Weights of a small GPT-style language model, trained from scratch on English Wikipedia.
Size: 3 heads of 64, MLP 1536 squared ReLU, vocabulary 14534.
Architecture: no biases in attention or MLP, untied embeddings.
Training: a variant of Adam for these matrices, 781M tokens, 5183 steps.
Each number is 128 + 24 x the weight over its row's rms, rounded and kept within 0 to 255. Layers, rows and columns count from 0. Numbers have three digits each. The size before them is the row's rms in percent of the matrix's.

# layer 4 MLP up, 1536x384, rms 0.0645, rows 1299-1348, columns 320-383
097:128138086102136140109134142186156139131113148109165124114177098099091086151114118109205165127145115121169160094148150128129137154094140146134135137111116156109146136140183134123109122166125136
094:096169127128128115167131135153160121140159136111177151114104129123110148140123090127132091123135139133184149117128134141143169109162107099157137126121131117151125157124099083119158111131126107
104:137129145144124106101107112128205138105107126137124134065120114067105124098144087123152117138128125087143097059143130130086122057165149151118151123111122152119154110137142144097185144128123172
102:094134105137131126111136174143123140156164123087117157129131125117142121146137133144132117103144162128146129131174171104137130161116102121138081108084149107151125150142133116143140122175159131
104:101181092119128131157112164130119157122177145123152127152125157081131157128144119131138199090160157126120151113103128126121126150154133099126118090126117099164132108137104122127130114139113151
094:107131117114109137125183125143122138107150109110142105116106129138101131130157179156099153141138104145126118119139142133096155107089183095114095105105133162102129123122162119154115113141105153
086:114158129123179116108108137121092167157146136130092149149081140117086088165130101113141168102107149120154138132114116101099102133130162113145079102142096160122148123097130134104157126141114155
091:147114163080155135144099134151108139130135086110090151077149105138145072134143113160167143110148140123144132119134131132112112122121120150134141145088145150128138083167125072157119128138127184
095:119129148109095118122132122129114128124135142157130103159110082123150148093161142186156118121114169143109113130135194133136142104156146109128134154135192092162148158129117144138140125103115133
087:113132151113130136152115054120126162129151146142184118133171167077170134128151127129137141116106175140137136151112149146102100116119127142141166094145089158170151078131127120177130086106129150
083:108152125168092103142112151190120099139134140141082122137087129122077134141150143120124164117160148108134101106135112108127090110132111102131114167133137126118110112110153134105155134156110117
114:087118110130122072128144147149175145124155155116141079106133150101126125092132116100134100099115110125113159130148178121114132121126138097158101122109155121138146140164068127122135125159125175
099:091120154119116114124136113132180117154109105111135155093117122124117116115140082184159114089151153151151141125090096094100109101108130121118148137101080153123124141149158130149135126121117094
102:121115114141161125131140146119115134136154117133098163104139139125120113074106087110161135105148197149130111096097135116131119120070139111123112151090150091199123120122094126101110129135178107
116:108116123155116116165102107121124151094125121080169096113140106086151138081174125126156145142099146121133107164155142135135124119134142132120106163143118084102152107124105143137155082150142131
084:086113088171123160139123132141141109113179082097144130169149112066113116116192124129168136143116174118159138157082126106149110105100129137152113134142137121108149125152128130116080144102101118
099:089185183114185108109106133143133168138112148105096131137111135090150095136108115104137074190103180136142120132084131027141109159160167142164103112132146150157152141125130131119163114149144097
114:105145128162123140110159124142151135102147136119135108126116143076136155069198130086108155103159153159098115141144111099148106112138159118126132155130125128144153142143115101119157113110134143
109:138157103127130098149119106117155158133136109118150139174116144087153139165114131136145108139083158098116111134145135135155092132135159127134115127115171119153138112145093143124113105121099146
105:111120155151149117155116132142108112152115159116086136120117102143145106096117127142117154107125118125178181144145117119174176114186128128122106146115130109142140103158128143102137155161138091
102:137116124116145159097153166162078147098136142138084111121148142094096117136111126149123091116137151116117135132136113119150092181118145151113089164106128093154129112119140122079121092132173115
105:155139170151116129138120129137154139086160156124141152089178163127115124130157136119135125077150152150121143095107157118146182137117167099101137151113104113136135123141118114133120097140162129
095:117139099170152122171121178135141155155128108127147159096122101116134111121142126144147126126119198160137097151137098130137113105144116130118115099147105115153143148127087116135095116180131095
088:130137130099148150123121139145163093153160135122176162148122144078158078139121136156167094110089104083162110121135162068106139061122161154151153122127094143159163170119105133119185140160158111
111:124131100146094121172079104120125094185108146126094170124115157124109078129093107130169130177132095155164138121137156104158129133112125067108111125092159136130126108113124156134130128140123106
099:094149152136109170159060119158142175163121148130186087121127145097132128147110124146142161137115169187131129153126147090132160120118104151168113148150092131146126128109115092108154113160152163
089:114117095127153104165110141114139154127149111085143110113118126088112122140140106106120096130150147117129159129115100136119126135144138167121113120125111110070139113112099144117161118153147111
108:119164093088122119134090131141117122125117118108115138105133137077088111099143154133143121152153125131164071135148173124144110136178100096151111119119101129152115086163114149090115121137099159
110:164140165137119122094109127142120107113149144119120105127149115121122102117106144155131138161115129155110148138134118124109167143130101137183110113156118116124133128172102120140127120147122190
097:132130127132173125105157106131135113109184162131124143162113153099125157112129157150119164112166176101154107134151087094149129074131151105123093116150172121129144103119112135128127131157108153
097:106147115089073147126134134131154102169098099126153111157127137111118093083130113147164092115146127117129174121134136120104148112125109106179133144107143111097126155124150110115151091130127105
104:128159132094131170165165124127150118150139134128168115109119112138119156133145083164170135136139133141126160130088126145170134139143121087141121183061142101119113153128137116125143082144115100
093:106107152126105107142117133116155140071150166127121099128137108108131134120103132103168132136139146138152136115123194139127147148155123132183179132138121117118132107165119124143123167181173147
108:148138115176159125124109101126096124074148117086081137114123127119105078106164163125164123120124145129102131103150179133117130110141133142109118143104172109140154113069094140109118165156103125
099:097149132097114122161139141144119123104142154128195108101149118128123116117130158134112111137109107111151113114130126106120149088141148123089195109124156140121112154144134107122118099153143121
091:115140123114148162131137124116098106106146143133127164093087144093136130113119160120126140166122146147128175144141095146118106125114150099116141155153108113140157117155133113138152111103114129
098:143146158123130160141159149086156127099134130112144120169071101112128143136138111115137135121130123126145124100097155136129112073152200079156137143149075136138153159105105155153148105135178116
095:125155104128121135130134163162094110138133116092118100146123125135075136140125048141125169100128112146136127096143139076095095121137079147134110169117110115106104114136118154132155125124120164
092:097116106123130141120092096120128136105132138127142123153183125077139142092142118158149128168142167101148083100114157128137109119124114147142142137135094106126167139161087159065127138151134110
104:130129099112189136116166130147114166127107116127123117103154169142093123102134157152107144112143137139175107139144106107113144128169119141106101146126129146169188122115090082151117084169128109
096:136113138118168105129139073105103114105132073123092175148099127135064159126141133149135120104174141151167143099103089112190163105101126152121139096106144136162170135177125087102198111106143096
093:127130133115113124127117116106147127143138123126135130169101106124122121107134114154144161139107094120172113101120114117145125097127101146113155134102090099175129157152141216104167149119150116
092:117152162096110175155078126135155146112159113096148167108131134102104114137104131087162106144152156166121139113099141113156131140138099149137167166123099134141109101145145122121111085134133086
114:116148123167159119172101134119153138144176108126162140106142141113121118128132080140142143140128131144121138110120114126137138111160116117118067141142125105132157114103120095134142096099139119
101:057159086135107118183180163111123130134162147121185088144102139090121125097129159096133124152112138123125156123135118122111133095121098100093177095111155097126118095120111128125129082153157124
114:105118122131157150124124114138119159120142119098159164133175108122139082119119087148124149139144147143135154137113171141147106092138137131176130154138195133113205126151103095145145147138158098
107:138131146147119117187149155144135132134118107100100138150105172123150141127134134201128124157099131128120111134158156130167149134129113130104127138136162121186130131133160116114128156124136135
097:106114130137124124161135149152100140179194150118097108171141141107108120161117107112131093117104116176158160146149123101112160153077110094121075123124100090136141136138097148131143104152113146
100:118156165157139141134111128128193124136179120106139166113104183140109076128108095119154156153146123124125180129130094129083133130132101113124145161145143102131136117112120130083151122107146113
089:172120107147130115144123137130162128121158116097142101120088133128089128125140094123126117140101106128165141096126131134116134101127129116122083110125124112126099135165118107084150143144108116
# layer 4 MLP down (transposed), 1536x384, rms 0.0561, rows 1299-1348, columns 320-383
097:135136124157124150126137138097152134093155106149063146111094108091121100113117099150071089121125152147130164169129123133141135106147125157139091155097093113144097154088099132156147136093152095
100:110161145077104123129126132127117111178159124135089106144117131122115113161112165144125080111139115121147144096104119135130067106113127105129149118114085122096126185156100104125154133109133106
106:146155155090128129130127103150121110135141128105164158130128128160117127154141143123124174112116117130105107148057127133180127142151140156161124136119123104084119130146128114135139108105169138
102:104160127111125135132136107150174087146101148050133129119159133100165151160137130141171094117123139161135137177134113133105123091110166102170130146147135106102103083111097107145120144144104043
106:124092097112173129091110074144113143145123110107156154170111160158134098124094127151169168172126140156105067152158124167114145165132116094151124097136156127089164119100162157153126126113144125
094:108150128161113178149168169114144134139109094162130145150145149128088107106126057109051165139130171143085096153124081138138089115138083123173098123153132118104132138131128091119122093122127127
094:147126083134108124118132162147109118097089133151139126149161100127111116152132103113156107083159105147088139097129152150102126130192117122152130127124149137153133098111166148147118100079155101
085:103137084139134126118151101105137109101103132146143115155132154173120156150119116111126118125138108167104125137120132134143119151158133108173099143144100134151097145101137188130128087150092129
086:150185103139137134088121113144140148167136133114160155108139124111056129143080135090142120130127112181099135127111077088119117126126127089092120151109104131089090067103140127131131160123151132
087:166136133131124155121176193181136132151124135128054125101133142126076109111094144077141116126213133110129138131127113133132143129166137122105118127118165101102120144097135144124152150141123096
092:126118156118136140116125089132129122078092135149129075086107179109136094092134150122096123148116146092158173130115132165110135142142104131166106142133118083145130138120149129136118108114109131
118:139125118100112135094123133188119113073102107109116116106112158125163108108082172134146126142106131138134141118079112116164119136131163132146114092123128111113117106138138088158097143103103084
092:136101088134163138099155125102119172144142149100174076184144119100119117127161162083098099152113144143103111131103134115122130125200081131115172100160140138130146120105100123143107121183130128
091:115143121144088114095113099153137130116141106137151109127113110108130140114148130128122135137112109115152123100128115160142122105133153158164135156135110135106119099112110146155174179140100167
112:133129133125135102138117088147122095123102131100099155120137173184126115085072159159162134125111113116105081125124135161132129128122151140118119129124124144135096157138140146144163119116125123
095:168102152123113127153137130161129141115101143088151119099144154135099096089158107157161137119074147155130137116096148092113109093126157100113179168124151148146086136098163117156144116101129124
106:148099155161143119120128133135070115119142069144100163150143140118141133101135086138135145118155158109110184126121117157166137130155105102136159117113152094106139132132126149119097077129117096
116:113147113130124132141124117129105143135142156125118136145162125122127125079127119115105144104116138106126093122105120058142166137105121120092118096184134152139134143166123114134124173130135143
103:163201132178143121133159132097116171115084128121168123126149166130109131121122082101145149130117149160127124137124127164088166149136163093122113122104144115152122173111093106154084166159115129
109:165122127150157141142139135119131075144159107122093102105142108110138114102127115087115098113129133130136152180148117119115136130166119165124114125139140091081125088120086108096097109141120129
103:144091117121131166089113102139132113120100138157101135127125101112127137117130160136146090087086112085126082128113111153101080099139125106134123133100165097133153101134133092112091131093115118
092:129139116126129113130106119135128121144176115068118152125135144158132138137143119149111137131144137130142114153137116155122098143097112134130113154104127131141074117155160122128081137124159103
095:086116133040137141070131121180164114129194091127079140193128076125154133132172139126104123099131129138118120097129170122175105136129127132161123133112146169137132116112122103114136112124117117
095:092075059136173138113131141098149165125160117116109142150119078175103149131122112119112169125152156128135163132115112174158101154107112102123101137152109095124131160093117135099113115093113182
106:144154086134141113149116078131152130156086130083133114164144093131147160115116132129169120157107161104130135138124097139105129119090098114165158118111092137139103099099100109163163132103135123
104:117161117123113154117109111117108113184133138211098139139101137154138103148163092087109113144102104143125152098092128175085110152135119149106161114125120118136135126116166098112152173095126105
094:098123094109139121155176117116131127127108117133138103126125121116136158154113114148130121121163120154145116154120129124118160151139112168146126138134090135158184187148160127148150118153112098
110:155103127149105113140151129098120143115160159105136070102123169119135112079152160104138175106155136105101103131162135142092157133123132137108176158131109146128133144138147140118136104134184125
109:119119150126108120123131157164132118103114114106112124134126138126110131143140128116084122093107105109162114093095114134137110122146092115160146172140115110137122088125134153135164165136139122
106:074165129160060119160104138109171100101116162129135158085134158123123142154112119144148154115138149136169126146151115122130109103127128128071155157126111158128107108127093164135161122121112155
098:137093158109119108145144157164125131157085106139122122141107135117084146124167136110130128120154133101114127123091129123148084138102156116141091119133127138140089142125106125100147137122139098
107:131149090140160121112098152156121102136163153191174122125107171107127170146159153106084159115127084174077159132111099102123135137116106111146127102121096112108109091146126097123122139115115140
097:124140091132135116147126135144142190144105092160146146113114123124142161165184175134117128118131135139112106137119081144125123109165133093108130096162130110130159152068143157122115078068114136
107:126169120084053124119150122170121108089165149128098152163127115143172138149099136126115125151097114124140125142159174120124124136112144108156144141149130111145165161116159138104104137127143183
092:087126128130112122118134105101123117109155085142103141167125135144124117115108064103143166113110131111099150138118118137134093132162122120080137155134137114114114115110180097102129113152122167
091:117101108126146107171097143138127162150129087100154138172125131113130123143144124125101136108141137169102082104136123116150141127148092102106108116134123156069134122082173118120115133133154117
102:153124126124156104149117112096085100088116138092143114143162128135115165076079138141119146137131148135106130123142125131117203179090131121137097160076150116133157134128141121117148155120174151
102:151131107085125133077098128145093120135119056107149083133119133132143153121118121089156121167140057127122122137171142140109110122144097128116139105171129121094138134078145173139134145140144123
093:166138116161145082120147125144131175142146097100144135116145160137129144121119118096143151090133145172136070149105097126135159147090143098119091108117123122150100116123141088091120129142155149
099:079116138141170121166071117139104139110157097109103139135124183110111123127102121136147165094105134125104169111153130221100132115135103116149155128152164178121136058103161134138143135115116133
103:065111077100132062127130117087107100111132115194163099108080138084146090173165142112137127126128118156138140126117141126157112118154091083151152129143139120150134129120106103116153099110123180
094:120163095153161117181166097136136126174141110092148126089150148150102170148114105094109133122157109146147169126150115128185170133119156115110119134123176134100094129099160129139141141154109178
097:135118095123122096141130134122095121169155157142126110105119138098117151104158139155091172135111101142091136158148153155089100154122142118109120151140151115129141144093097186120193152116092168
109:140147131102127117137108127122101128171130150150151124142142131100141115165122126136120108126184126121098115093163119103164177133175141105139116152129140112117115131114119158132081151109112121
105:132132100095144164130127101115124148073109114105117111134100118114107120176082109112189096095138125116115190143114177105145146115146150135124159144132155107167137086137157101133147157113138131
115:122105141107118135117142105136156119112156130100130140161105123157155083118144133138141120135088125054146088110117124135133125136147097133139175130139101152122088121134177091160162102102126118
105:151136087118147142133136101188076119199078131127141121131076146116136166137142146108152149132123116122143107112172102132142149139160162129140145099148096114174094113142126133147149146093159106
097:149130150119150098141111127108131155148139082129157122133114117161172120156138149168124157130130140124139121117109161138125140109115106112163119164119145131150130128157149084128153163123072155
095:130088129140144149132136117129082119112144157086103119100122130148132118139153137160132122115131075105118141123125165121139140113118101143139125169127144131163126144149151108136112140151114114
090:106125133100136155121109131132125129130102127119157135085157143128125121116140108152136136147127109112114100126163135114158143114121155127119141112166154147071084062104123120173112094126124107